Weights of a small GPT-style language model, trained from scratch on English Wikipedia: 17.1M parameters, 626M tokens.
Each number is 128 + 32 x the weight over its row's rms, rounded and kept within 0 to 255. Layers, rows and columns count from 0. The size above them is the row's rms in percent of the matrix's.

# layer 5 MLP up, 1920x384, rms 0.179, rows 1628-1663, columns 288-383
size [ 95  93  92 107  95 104  93  96  98  98  94  96  93  99  96  99  99 101 101  98 104 103  87 105  92  89  99 104  92 109  95  97 102  98 104 105]
[[125 115 148 146  78 128 205 126  94  74 161 157 164  48 137 117 130 121 115  92 161  69 134 166  93 127  84 151 158 157 165  98  95  51 180 140 128 151 190 119  97 111 192 161 117  76 132 105 167 124 120 136 114 121  98 120 134 130 185 171 158  78 132 103 139 114 153  81 106 120  64 137 194 162 144 105 106 180 145  96 162 130 145 106 142 117 104 168 122 159 101 104 166 155 116  88]
 [148 116 154 171 144 139  80 146  95 105 148 120  96 117 118 164 144 129 158  91 140 106  39 139 155 105 151 115 126 135 140 171 109 114  98 102  82 137 139 103 163  24 174 145 132 144 151 188 104  66 135 168 131 156 112  77 162 112 206 128  84  96 159 133 121 150  70  94 157 171 111 175 131 124 147 173 109 121 183 137 116  97 109  43 160 114  97 129 111 107 124 175 151 125 171 183]
 [126 131 158 119 100  89 100  70 178 108  94  46 144  82 125 143 135 129  53 130 147 123 101 112  89  95  97 143 177 100 134 114 133 131 133 123 147 124 140  95 148 144  75 118 120  56  91 112 180 125 139 158 102  84 112 123 159 133 143 223 159 133 151 174 164 131  87 126 171  73 153 160  96 141 126 105 178 100  95 116 176 146 163 166 163 177 176 130 144 128 141 160 201 115 157  85]
 [168 129 115 159 133 122 156 178 116 136 154  70 111  74  82  96 116 128 170 121 132 122 117 103 100 133 177 139 124 155 140 102 119 109 100 118 114 160 153 145 127 156 122 174 128  87 116 118 160 106 158  88  94  94  89 107  97 134 173 136 163 108 165 120 159 106 132  59 131 133  32 148  46 137 131 116 116  91  84 113 139 146 128 104 109 133  70 149 101 134  59 161 122 130 119 179]
 [140 118 108 112 115  53 106 185 113  70 146 146  87  87  81  85 139  96 110 139 144 113 143 123 171  98 127 118 158 149 115 137 119 129 197  82 152 190 148 139 108  97  83 124 120 138 104  92 142 110 156  97 151 127  82 183 130 102 121 140 121 103 170 163 146 158 172 141 144 104 134 118  56 170 147  98 123 132 134 140  61 157 115 122  96 105 180 125 141 131 133 199 112  97 137 113]
 [106 133 124 161 160  77 133 126 135 174 154 137 157  66  86 111 168 149 135 106 104  89 144 165 128 128 148 169 168 184 186 109 173 188 200 165  95 112 109 123 143 118 137 136 180 154 122 114 140 149  96  61 179 127 124 159 124 145  79  51 106 196 144 126  90 140 117 116 123 111 101 114 124 107 120 182 176 136 184  94 155  94 117 128 161 140 139 119 147 202 102 147 137 111 179 118]
 [162 103 147 132 141 147 201 159 121 153 186 130 166 133 149 128 145 104 106  73 102 129 129 126 165 151 109 112 151  88 188 107 138 126  35 170  57  96  85 124 103 140 124  79 171 216 151 172 150 109 196 132 176 219 143 181 138 101 107 109 128 117  66 162 107 117 119  75 211 108 153 145 101 137 153 155 171 163 111 130 135 140 132  72 154  82 111 123 135 128 135 153  80  94 134 150]
 [142 152 112 130 168  59  99 194  92 153 151 161 162 170 149  70 154 131 115 158 162  82 105  87 157 168 148 160 123 120 173 157  99  96 163 129 162  68 153 102 190 172  72 136 172 100 159 141 160 105  69  88 184  89 130 107 177 107 115 140 122 140 146 169 130 170 103 157  85 135 178 159 114 130 159 127 167 106 106 119 176 128 121 250  97 108 191 170 133  96 191 129 126  90 142 108]
 [ 84 109 124  93 142 119  78 125 171 143 130 165  81 127 128 135 126 135 173 167 123 114 153 146 112 135 152 122 173 135 121 127  64 169  99  78 139 171  81 152  85 103  97 110 141 151 118 118 106 142  85 140 113 114 151 134 147 116 167 160 109  95 134 137 146 122 138 135  65 151 125  99  90 139 123 126 110 107 204 144 187 151 172 108 210 103 172 111 136 101 109 126 150 103  96  77]
 [ 96 194  73  84 110  78 122 135  89 177 164 168 107 160 128 100 115 152 102 134  89 127  83 146  80 107 149 119 154 136 121 174 122 119 141  90  94 136 103  74 151 114 102 156 100 143 134 120 151 158  78 145 114 179 110 119 142 139 118  70  66 150 135 135 132 147 203 154 138 115  77 151 143  85 133 137 131 123 112 150 101 139 156 124  59 109 103  72 123 135 181 124 192  77 139 110]
 [103  95 135 162  54 168 131  85 108 117 103 160 103 127 130  63 165 114  97 117 175 118 135 129 149 148 120 188 141  93  67  75  96 144 134 114 102  97 142 110 185 100  68  84 139 101 157 168 137 139 115 207  88 201 110 101 111  66 189  88 170  90  40 133 118 135 118  76 112  53 188 144 129 137 112  86 157 111  81 106 135 151 162 143 105 104 103  78 135 145 134 148 111  72  73 107]
 [ 56 155 103 182  88 148 171 142 177 103  98 121 128 173  92 100 142 133 137 110 172 114 177 114 133 178  56 124 154  91 176 136 148 171 136 146 201  83 115 103 124 123  56 110 183 137 107 149 107 121 152  92 126 123 119 135 156 104 147 133 146 137 108 172 150 111 128 125 107  98 107 160 174 148 113  96 153 165 121 105 143 121 210  72 151 136  89 116  57 148 156 117 129 136  98 138]
 [116 101 139 165 139 118  95 175 127 169 111  53 201 165 162 140 174 126 152  72 119  84 130  99 110 114 166 129 185  85 128 177 124 137 128 145 153 144 171 116  64  87 182 122 131 136 117 128 160  87  76 160 128 127 133 109 124 117 113 145 152 158 134  93 105 131 139 130  90 187 195 140  66 132 109 128 132 138  75  96 121 109 128 138 182  69 100 174 203 100 141 126 101 104  71 142]
 [152 165 190 134 155 155  81 112 161 198 124 148 127 101 137 133 160  74 153 129  61 133 180 123 157 159 149  52 126 129 135 175  97 117 178 122 113 166 130  94 160 136  67  84 127 137  81 208 137 128 163 124  94 147 129 139 156  89 111 198 102 163 185  81 118 143 146 119 124 116 154  97 120 128  55 170 174  59  85 169 131  91  91 127 155  73 100 168  92  85 141 133 133 121  62 123]
 [153 164 111 129 115 138  99 123 170 139 125 160 113 134 127 138 140 177 145 108 149 134 149 136 167 155  83 114 122 126 200 119 105 106  75  82 117  77 133 196 108 190 131 111 129  95 175 185 168 130 129 155 144 184 175  85  97 155 111  67 124 192 165 166 137 126 135 177 130 106 123  43 134 107 170  82 184  91 133 110  95  71 175 151 157 146 127 131 177 128 103 130 130 145 110  61]
 [ 81 107  99  68 145 142 103 103 162 139 161 112 149 129 125  80 101  71 107 125  76 126  98 107  29 142  97 151 123 133 119 184 139 136 136 230  91  65  88 153 144  91 103 139 135  92 106 159 127 175 131 166 128 126 157  74 117 130 101 150 134 162 104 144 108 148 133 137 100 156  83 126 157 125 143 140  91 115  62 157 120 164  72 145 178 112 175 140 118 135 125  99 149 114 123 149]
 [106 195 151 165 172  84 129 139  98 170  80 109 121  85 103 107 152 110  59 136  86 150  89 145 121 145 123 108 125  78 130  71  89 146 124 108 100 105 123  99 134 146 144 108 159 141  86  90 130 104 179 123 168 172 104 125 160 106 132 109 110 161 110 132 146 118 131 100 113 132  98 123 127  92 107 163  64  93  69  54 168 156 192  84  94  68 159 142 150  63  50 104  82 160 114 132]
 [170 115 124  91 114 143 142 124 108 173 127 101 151  70 172  96 160 115 145 141 135 162 174 120 134 143 113 132 158 148 106 102 119 165 155  80 177 159 204 159 103 171 165  91 165  96 120 102 152  85 128 140 142  86 121 176 137  94  90 135 132 145 119 120  52 128  81 166 166 172  82 211  87 120 126 152 109  93 142 132  86 143 133 170 186 170 141 135 157 178 172 142 123 127 114 134]
 [146 151 125 109 227  59 136 156 146 130 154 102 139 165 113 149 148 137 124  96  75 173 154 121 107  81 177 127  71 147  21 105  91  91 137 121 105 161 140  85 138 183 148 105  66 110 114 151 107 103 165 105  86  90 159 141 110 164  98 159 123 141 171 153 137 135  46 105 159 153  95 131 105  77 101  96 105 136  95 211 126 156 117 167  70 155 108 125 170 124 117  94  44  90 109  78]
 [140 134 131 104 100 136 115 146  61 147 139  68 147 188 132 107 128 139 126 146 118  61  97 144 141  85 169 136 134 132  87  97  94 106 102 126 104 127  91 171  88 167 116 144 127 104  88  89 138  79 155 146 169 148 180 151  68 155  72 122 127 128 119  55 134 114  99  95 145 114 197  69 107 127  80 140 114 155  93 138 136 125  77 141 112 175  91 126 116 128 102 114 175 178 112  14]
 [150 181 136 145 153 193 157 120 133  56 145 121 133 121 113 173  81  85 110 156 142 154 112 159 153 105 145 135 145 103 146  79 147 108 100 112 158  94 116 104 125 135 129  41  92 105  63 119 133 160 168 145 155 123 143 138  94  88 174 108 134 101 128 139 146  45 106 156  89  89 143  97 142  95 128  82 133 130 109  67 152 113 108 177 157 159 183 160 116 125 146 130 133 176 100 174]
 [ 94 164 113 138 158 131 145 119  50  91 127 105 111 116 136  95  90 142 132 125 194 109 142 113  83  55  93 144 105  94 134 186  84 170 121 124 170 238 172 147 105 161 118 168 150 177 185 146 175  50 139  87 133 136 134 109 211 102 135 155 125 113 112 168 111 141 117 145 125 120 102 134 170 156  96 118 122 117 160 150 121  91 107 100 121  56  53 107 189 112 182 106  65 121 116 160]
 [194  56 157 115 218  61 138 138 140  64 106  69 177  78 167 138 120 151 124 171  78 101 161 152 126  89 114 202  65 120 101  70 156  77 109 126 138 117 176 172  83 123 154 106 119 182  98 100 136 131  84  96  96  96 125  93 137 149 103 136 196 104 170 132 131 138 151 156 144 139 140 128 106  85 126 140 152 148 100 117 176 141 166 104 136 157 137 157 128 154 125  96  71 172 143 136]
 [146 155 145  83 158  93  78 134 175 104 108  89  77 144  52 137 155 145 150 158 178  39  97  80 126 125 126  84 142 143 103 120 164 158 164 122 132 142 123 148 135  76 133 172  93  65 147 173  59 114 162  87 179 171  75 106 145 101 135  95 148 172  82 119 116 173 123 151 125 146 164 124 140 118 169  86 143  92  99 127 166  71 159 137 112 175  90 161 113 154 123 150  50 120 161  93]
 [128  85 120 132 135 152  98 129 119 137 142  81 140  94 139 163 146  86 111 127  98 196 129 153 159 103 154 113 128 119 160 143 114 161 147 101 130 120 184 154 127 139 113  86  99 139 107 125 120 141 139 121  62 113  94 152  25 105 141 168 160 150 139 155 141  65 133 105 170 180 145 108 162 138 116 111 142 118 157 115 166 138  79 126 173 116 117 161 168  55 170 100 101 123 138 151]
 [ 80  97 157 129  86 122  51 179 124 155  86 128  95 149 113 135  78 147 192 104 104 117 169  98 171 123 106 128 135 146  89  69 100 107 103 125  98 139 173 118 144 108 159 138 150 119 135 179 218 143 101 144 162 118 146 163  95 127  79 112 162 102 129 137 129 121  84 150 148 117 120 159 123 110 166 147 103 182 168 158 193 113 167 112 158  61 133 133 126 147 172 124 101  98  91 124]
 [ 79 153 130 100 119 150 155 113 149 134 133 109 144  66 124 146 200 139 107 101 127 150 162 112 141 149  97  92 129 118 141 103 129 182  93 145 108  83 111 132 107 101 138 121 169  97 123 170 125 127 136 203 107  72  89  89  87 136 176 127 150  99  71 104 137 179 128 101 125  74 131 125  99 133 136 143 119 100 154  55  85 191 140 121 161 162 144 163 161  77  97  66 139 126  67 161]
 [150 195 147  89  83 114 164 123 151  83  62  86  89 107  67 138 130  74  73 115 108 139 195 111 107 110 179  58  97 164 126 106 173 175 132 110 172 130  98 112 131 136  91 103 122 108 144 102 183 160 135 186 133 163  82 131 108 159 149  84 103 111 139  54 148 154  75  86  73 153  75 139 102 110 157 148  93 117 177 101 183 140 111 127 154 161 143 109 167 120 100 142 173 157 147  98]
 [106 141  82  91  69 140 140 132 132  55 103  64 125  61 153 144 143  69  85 119 177 112 129  96 109 117 169 148 106 107 182 160 123 172  86 139  93 118 159 120 108  64 118 128 182 143 120 103 144 171 134 148  83 138  72 102  78 137 134 101  84 167 156 128 164 105 151  39 104 167 137 158 148  94 122 172 146  41 100 123 134 170 133 130 158 152 106 194 109 107 124 147 115 110 136 159]
 [144 205 171 138 142 117 194 137  86 109 139 143 113 156 119 131 169 119 112 103 112 142  94 143  95 128 107 164  84 117 120 121  76 199  92  91 147 176 106 114 126 178 166 137 151 136 146  78 195 148 110 133 131 133 171 110 107  98  77 180  65 151 122  78 104  72 140 169 121 138 129 106  77 132 150 103  95  82 122 145 134 118 124 133  57 145 108 143 125  95 142  49 141 121 162 143]
 [134 143 157 130  93 121 133 119 153 173 131 148  71  90 171 125 106 151 139 148 128 171 124 108 123 158 113 158  96 105 182 132 145 151  88 155 131 120 151 128  95  85  90 103 120 107 108 108 153 162 152 177 115 182 197 207 203  58 157 119 178 114 116 127  97  68 107 108 115 163 109 146 140  77 157 152 155 123 119 146  61 123 138  91 138 146 149 116 109 100 194 183 154 112 104 190]
 [153  88 125 112 135 123 124 176 125 144 105  49 138 109  76 132 149 189  86 154 145 161 179 125 117 160 155 143 173  84 148  56 123  75  86 132 174  99 204 101 105 124 144 117 116  86  93 106 188 107  98 127  93 110 176  96 128 172 146 101 101 113  89  95 187 107 180  96 135  86  98 107  94  91 131 141 103 182 198 147 147 120 150 101 153 139 125 144  97 106 127 112 111 110 105 127]
 [160 182 110 133 210  93  69 119 114  96 116 174 114 111 166 204 169  78 101 131 123 177 106 146 112 166 147 131 104 117  92 151  45 162 190 154 105 181 145 105  99 153 141  76 108  86 153 166 160  91  92 147 146 146 190 138 141  84 136 120 110 142 169 195  91 106 128  85 135  98  83 155 138 143 117 147  91 177 155 126 161 121 118 134 132  95 124 131 130  90 174 106 130  74 164 160]
 [145 140 128 113 145 164 171  62 151 175 158 106 123 127 108 207 142  70 119  88  73  64 138 153 129 178 183 152 118 159 152 125 194  78 132 184 147 139 133 158 113 116 176 175  85 109 156 137 107  43 122  64 119 165 120 101 163 102 146 168  90 144  93 126 104 170 112  99 132 142 112 157 118  62 130 150 108 103  98 104 123 127  96 113 118 145 101 140 108 126 151 167  95 148 148 147]
 [154 135 137 100 163 161  70 137  69 233 180 146 125 126  99  81 111  84 132 134  84 190  57 161 115  89 156 192  75 166 126 167  90 194  94 133 160 113  98 134 172 119 115 134 127 139 187 138 132  77 137 131 154 168 107 189 152 181  96 103 129 140 201 130 158 155 126 103 141 174 156 120  80 129 129 151 132 142 135 151 117 156 140 116 152 128 115 116 123 125 123 150 205 110 156 147]
 [102 106 165 148 126 108 133  49 121  85 123 214 121 142 168 148 123 107 147 118 132 146 122 165 143 154 216 144 132 129 144 102 203 171  69 214 197  74 114 147 145 133  98 125 146 136  93 139 135 114 168 143  71 129 191 122 137 170 173 111  86 167 135 139 152  98 120 106 113 170 125 194 128 145 153 101 126 135 140  95 110 153 130 162  93  86 153 112 144 141 144 212 151  51 127 129]]
# layer 5 MLP down (transposed), 1920x384, rms 0.188, rows 1628-1663, columns 288-383
size [ 96  93  96 106  94 100  96 102  95  97 107  94  98 100 104  99  99 105 108 105 107  98  96 108 100  96 100  99  90 108 100  78  96 101 103 107]
[[204 199 110  71 134 131  90 118 150 107 123 120 105 133 108  85 172 143 153 130 144 147 133 131 123 136 136 136 149  98 112 147 185 129 119 144 119 121 104 195 137 127 117 153 165 143 124  87 199  98  33 159 158 158 169 148 165  88 178 160  62 166 102  85 138  60 141 129 150 105 144  69 116 128 106 129  84 137 101 130 126 144 131  74  73 106 115 117 142 133 127  89 152 171 143 116]
 [169 174 134  84 103 153 134 143 107 133 122 148 171 139 124  83 134 109 116 140 100  91 161 173 142  92 148 148 140  79 121 203  86 137 135 119 100  99  77 133 147 129 134  96  95 107 115  33 124 174  95 140  98 137 133 148 150 118 147 119 191 133 150 175 136 180 105 133 217 109 128  68  91 139 122 124 148 129 158 106 147  68 111 163 157 221 124  91 164 150 122 136 118 174 147  94]
 [113 108 121 139 207 128  89  65 114  67 120 105 192 106 138 112 169  84 117 157  81 143  91 108  85 110 103  88 187 103 125 111 117  78  89 107 188  99 169 111  67 172 155 136 136 126  94 157 117 126 180 120 103 180 137 125 136  92 167 152 118 148 134 169 178 119 242 122 136 122 114 124 203 192 208 105 131 127 102 107 104 117 177 152  89 121 110 132 146  90 107  88 101 162 134  55]
 [112 123 124 114 143 161 175 124 177 121 143 101 131 101 137 114 112 115 193 113 130 171 107  74 155 155 106  82 120 177  94 123 145  90 124 141 132  97 128 180 103 106 180 139  42 133 142 112 141 175 142  85 131  96  98  90  98 133 117 142 202 126 152 186  95 138 109  90  63 155 116 112 127 160 124  84 130 180 134 160 116 157 199 118  84  68 120  89 128 112 165 110 131 126 166 173]
 [131 180 166  56 169 106  95  99 159 158 174  57 204 137 117 126 149  51 108 145 128 126 102  98 111 120 120 211 115 126 126 131 101 100 156 170 115 139  98  94 136 130 152 141 192  97 153 105  75  95 144 107 188  64  49  78 112 117 160 151 107 175  90 142 138 152 112 112 146 104 170 132 149  82 142 170 156 114  88 128 125 110  82 176 116 163 124 101 117 121 184 109 112 124 149 141]
 [ 96  96  97 112 110 152  94 211 154 180 123 128 145 157 139  96 135 164 190 114 111 148 127 102 139 218 139 112 108 178  71 161 134  86 116 144 117 111  86 125 114 187 106  94 155  82  72  85  70 159 163 182 182 111 138 117 103 133 105 159 146 166 166 100  79 119 156 120 129  81 122 116  89 123 149  78 128 146 108 172 188 141  99  92 133 107  81 160 122  97 147 123 136 121 190  73]
 [128 100  78 139 174 146 165 146 177 105 107 152 130 172 138 157 167 168 132 133 125 135  56 126 139 144  94 133 103 139 124 147 176 151 119 173  89 173 145 137  72 102 145 162 137 148 137 154 197  49 114 108 200 151 129 118 142 106 139 125  99  78 138 165 118 131  64 112 131 110 112  86 150 128 101 139 132 139 106 151 150 145 177 128 102 127 116 130 101 109  68  89 128 166 123 147]
 [123 148 113 108  70 104 128 175 155 112  91  72 127 143  99 114  52 146 152 136  67 140 131 156 123 177 165 130 117 135 137 123 132 115  72 125  96 160 104  96 105  98 108 147 177 149 126 141  99 167  62 111 167 136 106  89 138 165 138 137 136 126 120 138  84  89 203  80 157 163  88 127  93  69 101 105 105 166 149  56 135  61 165 143 172 133  53  60 145 172 146 119 124 154 111 152]
 [109 173 158 108 134 161 113 164 128 213 111  99 147  83 174 126 125 171 128 173 145 107 136 118 135 196 122  75  85 112 148 138 103 124 131 128 161 137  90 183 101 135  83 120  77 140 136 125 143 111 138 143 172 152 134 147  85 171 131 160 113  85  76 100  94 136 156 103 133 133 140 165 105 166  97 144 155 145 137 110  82 162  93 138 166 120 144 166 136 137 106 124 172 201 148 141]
 [100 180 135  54 124 137 163  94 170 130 137 154 125 164 117 207 147 116 187 163 116 133 139 110 126 101 128 164 163 109 111 153 131 108  90 103 109  98 148  98 128 121  88 149 124 105 171 110 109  78 112 126 136 175 111 137 160 107 124 151 141  88 153 116 150 105 103 121 125  85  82 127 174 103 170  75 127 125 108 242 124  83 161  69 115  60  95 124  82 137 154  91 132 126 102 121]
 [158 136 141  91 130 148 156 112 143 193 145 131 145 104 148 126 153 141 120 123 109 106 138 132  33 127  88 151 125 158 103 124 115 140 137 163 146 108 120  69 117 108 112 132 114 159 139 155 143 136 118 121 158 149 175 142 136  66 161  97 117 101  83 146 135 111 142 108 119  98 137  88 114  81 128  71 171 108 140  56 117 109  87 171 163 169  80 117 129 133 170 138 181 172 137  84]
 [140 108 134 140 139 119 181 114 147 164 164 113 150  99 148 161 117  74 148 130 134 122 164  88  77  87 188 134  30 137 129 148 158 117 119 153  95 106 127 163  69  84 125 154  67 150 129 115 135 187 118 119  94 137 136 151 125 225  87 151 123 104 105 159  99  85 137 185 158 139 170 184  79 143 158 104 136 106  89 150 162 158 140 115 110  93 121 132 114 149  94  99  48 174 119 111]
 [133 167  60 180 115  76  92 112 114 129 173 112 114 133 184 103 127 132 191 129 199  88 181 124 115 161 131 110 105 124 174 140 120 138 120 135 111  83 146 155 109  98  78  89 107 130 133 103 145 187 138 113 150 133 183 161 181 135 142 137 162  89 180 113 170 189 122 132 108 103 101  90 166 117 119  79 104 168 105 117 139 116 127 114 142 115 129 118  96 130 113 117 103 148 157 162]
 [101  66 163 133 106 120  74 146 157 133 119 157  95 114 130 167 127 111 123  86 105 123 138 132 123 116 135 157 122 156 119 117 120  59 121 118 139  71  38 158 122 125 185 120  72 155 168 211  98  66 104  72 114 144 162 128 137  40 165 113  86  73 163 153 116 116 180 118 107 105 137 104 106  83 101 180 136 176 134 166 137 103 187 164  48 120 118 189 123 110 160 143 134 149  62 145]
 [121 119 100 147 122 203 158  89 142 101 139  98 102  91 116 116 101 129 166 151 145 189 106 119 161 143 131 117 134 150  96 190 106 125 127 141  53 136  84 155 176 120 114 118 117 121 127 107 132 120 107 117  53  86 163  62 123 160 170 131 136 171 102 101 127 127 197 154  86 125 113 160 169 100 141 126 168  92 159  76 170 104 169 137  97 140 172 168 172 126 130 167  95 113 123 134]
 [152 180 126 150 114 138  87 175 128 113 136 112  75 153 188 137  85 126 150  48 190 110 103 167 116 138 106 107  79 135  93 106 114 120 151 107 149 127 103  94  87 116 114 187 106 181 120 152 141 160 120 146  91 167 122 109 125 154  93 112 166  63 133 106 149 131 175  95 151 127 116  86 124  83 182 170 163 154 110 172 108 113 140 130 140 114 122  77 139 107 155 138 110 131 176 147]
 [122  72 107 184 172  98 173 148 143 149 174 102 118 154 138 157  87 147 195 140  83 151 121  73 146 106  94 167 152 110 121 121 130 131 189 139 134 151 134 167 140 127 146 165 141 115 129 130 127 129  99  99 179 169 153 163  91 140 129  84 164 152 100 108 122 110 140 169  84  95 115  77 124 111 154 112  62 140 167 151 127 135 150 143  72 117 161  55 128 173 134 144 134 165 166 151]
 [ 77 181 112 127  74 224 137 162 104 139 113 145 121 127 133 165 191  97 138 122  60 106 107 144 137 146  72 108 104 122 116 100 113 145 125 167 147 199 114 134 109 117 129 141 131 140  65 176  93 109  84 122 185 157  95 105 130 171 105 174 125 144 104 129  89 138 186 129 140 155 130  94 167 165 121  90 129 124 117 108 142 167 158 114 117 160 133 146  92 102 128 130 107 108 105 109]
 [136  96 176 127 159 117 143  62  96 128 161  86  96  58  91 181 102 155 112  95 111 119 150 132  73 138 101 133  70 168 171 175 164 166 138  97  94 162 103 105 106  98 103 116 160 129 101 109 114 137 153 135 140 159 128 125 157 128  96 136 135 145 128 103 174  82 153 166 123 129 196  90 142 136 142  95  86 172 160 104  95  58 156 149 101 140 129 129  90 177 128 126 111 116 119 131]
 [119 132 124 125 168 138 131 182  90 123 180 134  92 134 153  96 142 147  96 111 159 114 153 150 110 167 165 139 145 123 122 115 109  88 159  84 157  99 123 143 151 117 143 129 134 166 173  84 145 147 117  81  74 139 146 144 150 125 139 197 114 102  66 105 136 118 119 120 164 143  87 113 142 121 126 104 154 132  89 155 133 182 132 134 143 146 133 156 181 120 128  99 113 161  64 111]
 [166 144 121  85 112 131 144 151 138 141 110  75 159 145  65 146 159  70 130 116 175  98 180 109 173 147  56 131 146 154  96 115 126 122 101 142  78  51 103 154 111  57 183 119  78 195 116 192 129 152 117  93  90 143 134 124 162 138 145 165 126 147 115 111 151 148  86  94 130 173  97 138 125 119 128 141 120 134  90 111 173 189 162 135 141 155 172 118 126 205 130 180 156 132 130 188]
 [138 152 139 144 164 142 159  92 149  91 120  78 107 107 126 184 116 186 154 130 118  95 182 100  85 145 140 148 191 105 128 186 116 123 123  85 123 177  80 123 151 111 147 152 120 182 132  99 135 126  88  63 104  50 145 132  99 128  96 131 157 118 204  87  90 175 193 167 113 140 115 120 156 166 131 146  84  92 147 134 139 107 108  99 140  73 124  96 131 120 139  95  97  84 152 108]
 [ 74 180 140 154  78 178  74 130  88 183 174  87 153 149 146  91 107  97 143 139  80 143 144 122 106 133 147 110 114  81 139 122  98  92 156 146 100  51  69  94 180 172  65 173 171 126 106 107 163 117 144 125 160 143 148 119 130  70 123 104 191 138 111 145 149 162  92 139 111  80 141  63 100 133 154  60  92 133 116  98  97 115 126 170  98  89 104 133  66 108 207 147 141 115 159 116]
 [113 191 149 136 117 118 123 119 179 124  72 136 120 163  63 127  99 150 146 112  84 123  79 173  95 103 110  51 114 182  96  97 128 110 121 123 151 116 170 138  83 109 141 168  94 169 169 110 111 101 107 136 167 164 137 147  84  83 147 111 122 121 143 114  84 151 112 180 146 124 124  89 132 159  88  49 114 146 121 190 193  92 121 165 122 115 140  77  87 128 106 132 144 119 183 120]
 [118 146 107  89  96 183 154  80 152 162  95  83 171  52  66  74 161 124 154 123 132 103 175 136 129  82 163 125 103 114 142 198 145 145 126 148 158  98 114 143 119 121 174  97 119 151 130 159 120 166 140 102  71  97  13  77 143  99 153 145 172 114 170 159 176 105  80 146 210 105  74 116  86 178 156 113 166 132  90 110 140 148 112 108 152 123  98  70 138 110 199 129 154 148 121  75]
 [120 123 145 160 145 172 128 162 137 105 120 101 214  98 125 148 138  74 177 148 195 104 197 136 121 197 125 173 212 115 105 101 136 113 159 145 123  93 127 122 130 138 167 160  80 142  85  91 170 148 133 135 161 163 167 140 143 113 152 132 129  81 207 125  87 151 164 142 120 165 177 139 111 153 116 182 119 142  91 142 141  74  61 125 102 175 147  98  54 164 118 134 162 176 117  92]
 [138 153 162 131 138 170 135  99 188 100 155  85 224 122 124  83 155 151 146 159  46 148 148  88 149 174 107 105  83 167 128 103 114  85  78  59 139 158 149 118 122 137 160 127 157  86 177 142 124 109 152 148 154 117  75 128 162 147 163 140 142 161 175  92 174 126  94 211 130  88 157  72 154 113  83 141 109 104 156 177 127 175  87 134 171 153 151 140 136 138 154 133 176 135 136 146]
 [137  97 117  83  93 166 123 104 123 103  85 130 123  96 160  71 145 142 121 132 144  97 146  77 114 109  95  70 103 119 143 105 179 225 160  72 110 159 142 163 154 136  79  92 126  79  82 151 161  83  97 158 108 100 107 119 110  38 102 124  89 139 148  89 129 132 170 130 104 121  84 119  96 115 169 166 129 132 148 186 114 117  93  96 117 163 125 143 114 144 151 177 151 128 156 149]
 [109  67 156 143 171 196 146 161  57 172  82 148 116 107 154 141 162 151 165 107 125  92 193 142  89 163 107 162  77 145 141 183 100  75 125 145 130 130 100  69 108 163 104 134 105 118  74 131 114 123 158  94  63  75 151 119 109 130 121 169 186  54  67 117 181 136 143 129 169 154 101 123 124 145 141  69  81 123 122 129 118 127 118 143 163  89  92 117 135 139 144 145 108  79 109 113]
 [ 78 152 125  86  93 121 102 123 116 111  50  69  92 141 133 123 117 139 112 148  64 138  74 107 143 159 148 135 128  60 101 189  83 157  99  81 113 159 136 166 209 141 136  96 165 114 167  81 123 159 160 102 164 146  86 161 155 145 149 204 117 116 104 142  74 118 139 200 159 135 138 103 113 144 171 106 116 101 110 112  95 155 134 147 108 152 163 120 133 113 173  81 145 159 145 148]
 [182 134 100 167 116 134 136 106 132  97 113  96 101  69  95 121 162 150 186 120 113 133 126 137 158 144 164 173 117  97 133 142 123 121 162 136 152 110  63 133 127 157  96 129 121 168 112 123 132 141 106 173 131 148 142 126 175 131  78 144 169 149 161 123 136 112  64 136 143 140 106 171 144 125  79 131 165  72 102  64 125 119 147  94 108 157 104 180 105 128 151 128 165  93 120 199]
 [ 58 144 106 131  28 123 123 114 180 132  90  83 136 141 155 106  73 101 139 126 122  94 120  68 167 115  92 110  45 186  79 164 122 151 155 124 160 106 110 111 137 107 107 152 132 121 128 145  82 157 141 114 125 148 104 134 159 123 136 145 198 106 123 104 115 153 148  93 147 168 110 114 133 163 135  97 158  96 141 122  41 137 128 114 114 145 146 183 164 105 188 157 128 110 128 112]
 [149 191 140  99 115 131 125 135 161 165 107  95 196 120  74 115 174 162 163 102 174 205 159  48 169 180 182 201 146 143 106 165 155 146  96  76 154 107 113 121 132 140 175 137 114 194 136 148 162 169 132 172 140 102 200 160 108 202 142 168 187 100 183 151 120  72 147  79 162  84  94 145 100 104 113 162 150 107 196 130  75 171 149 129 131 139 137 108 116 118 148 148 131 115 100 148]
 [120 138  89  95 144 125 178  81 195 101 116  96 173 206 106 121 151 103 118 120 142 108 133 167 198 159 103 144 134  95  99 108  38  78 128 131 162 116 110 182 158 104 140  87 151 120 141 174 143 117 162 175 104 241 103  68 151 163  83 194  91 152 141 132  97 151 168 136 181 130 170 197 128  92 131 105 153 134 153 114  87 137 103 176 123 114 131  55 167 113 123 127 116 112 171 133]
 [155  85  77  98  96 133 124 139 113 116 141 176 135 138  98  33  85 110 127 119  81 138 134 167  80 125 158 156 102 127  75 117  66 201 142 153 141 129 118 168 109 132 142 119 200  83 107 100 142 164 150 136 140 170 126 157 116 161 118 140 142 108 144 101  72 107 171 142  88 168 149  88 100 200 131  96 229 124 143 174 111 141  79 141  87 136  99 159 145 118  98 119 117 129 167 108]
 [123  74 212 147 166 100 111 124  90 106 122 163  64 150 104 117  71 143 113 167 125 150  97 101 166 106  92 102 176 143 109 111 185 132 104 119 164 107 158 136 102 128 117 146 163 165 139 112 104 106 137 123 110 131 137 107  83 167 122 119 105 134 127 100  92 100 119 203 126  92 100 113 118 163 153 165 129 112  97 134  91 166  83  96 123 121  73 180 122 172 113  99 160 127  94 132]]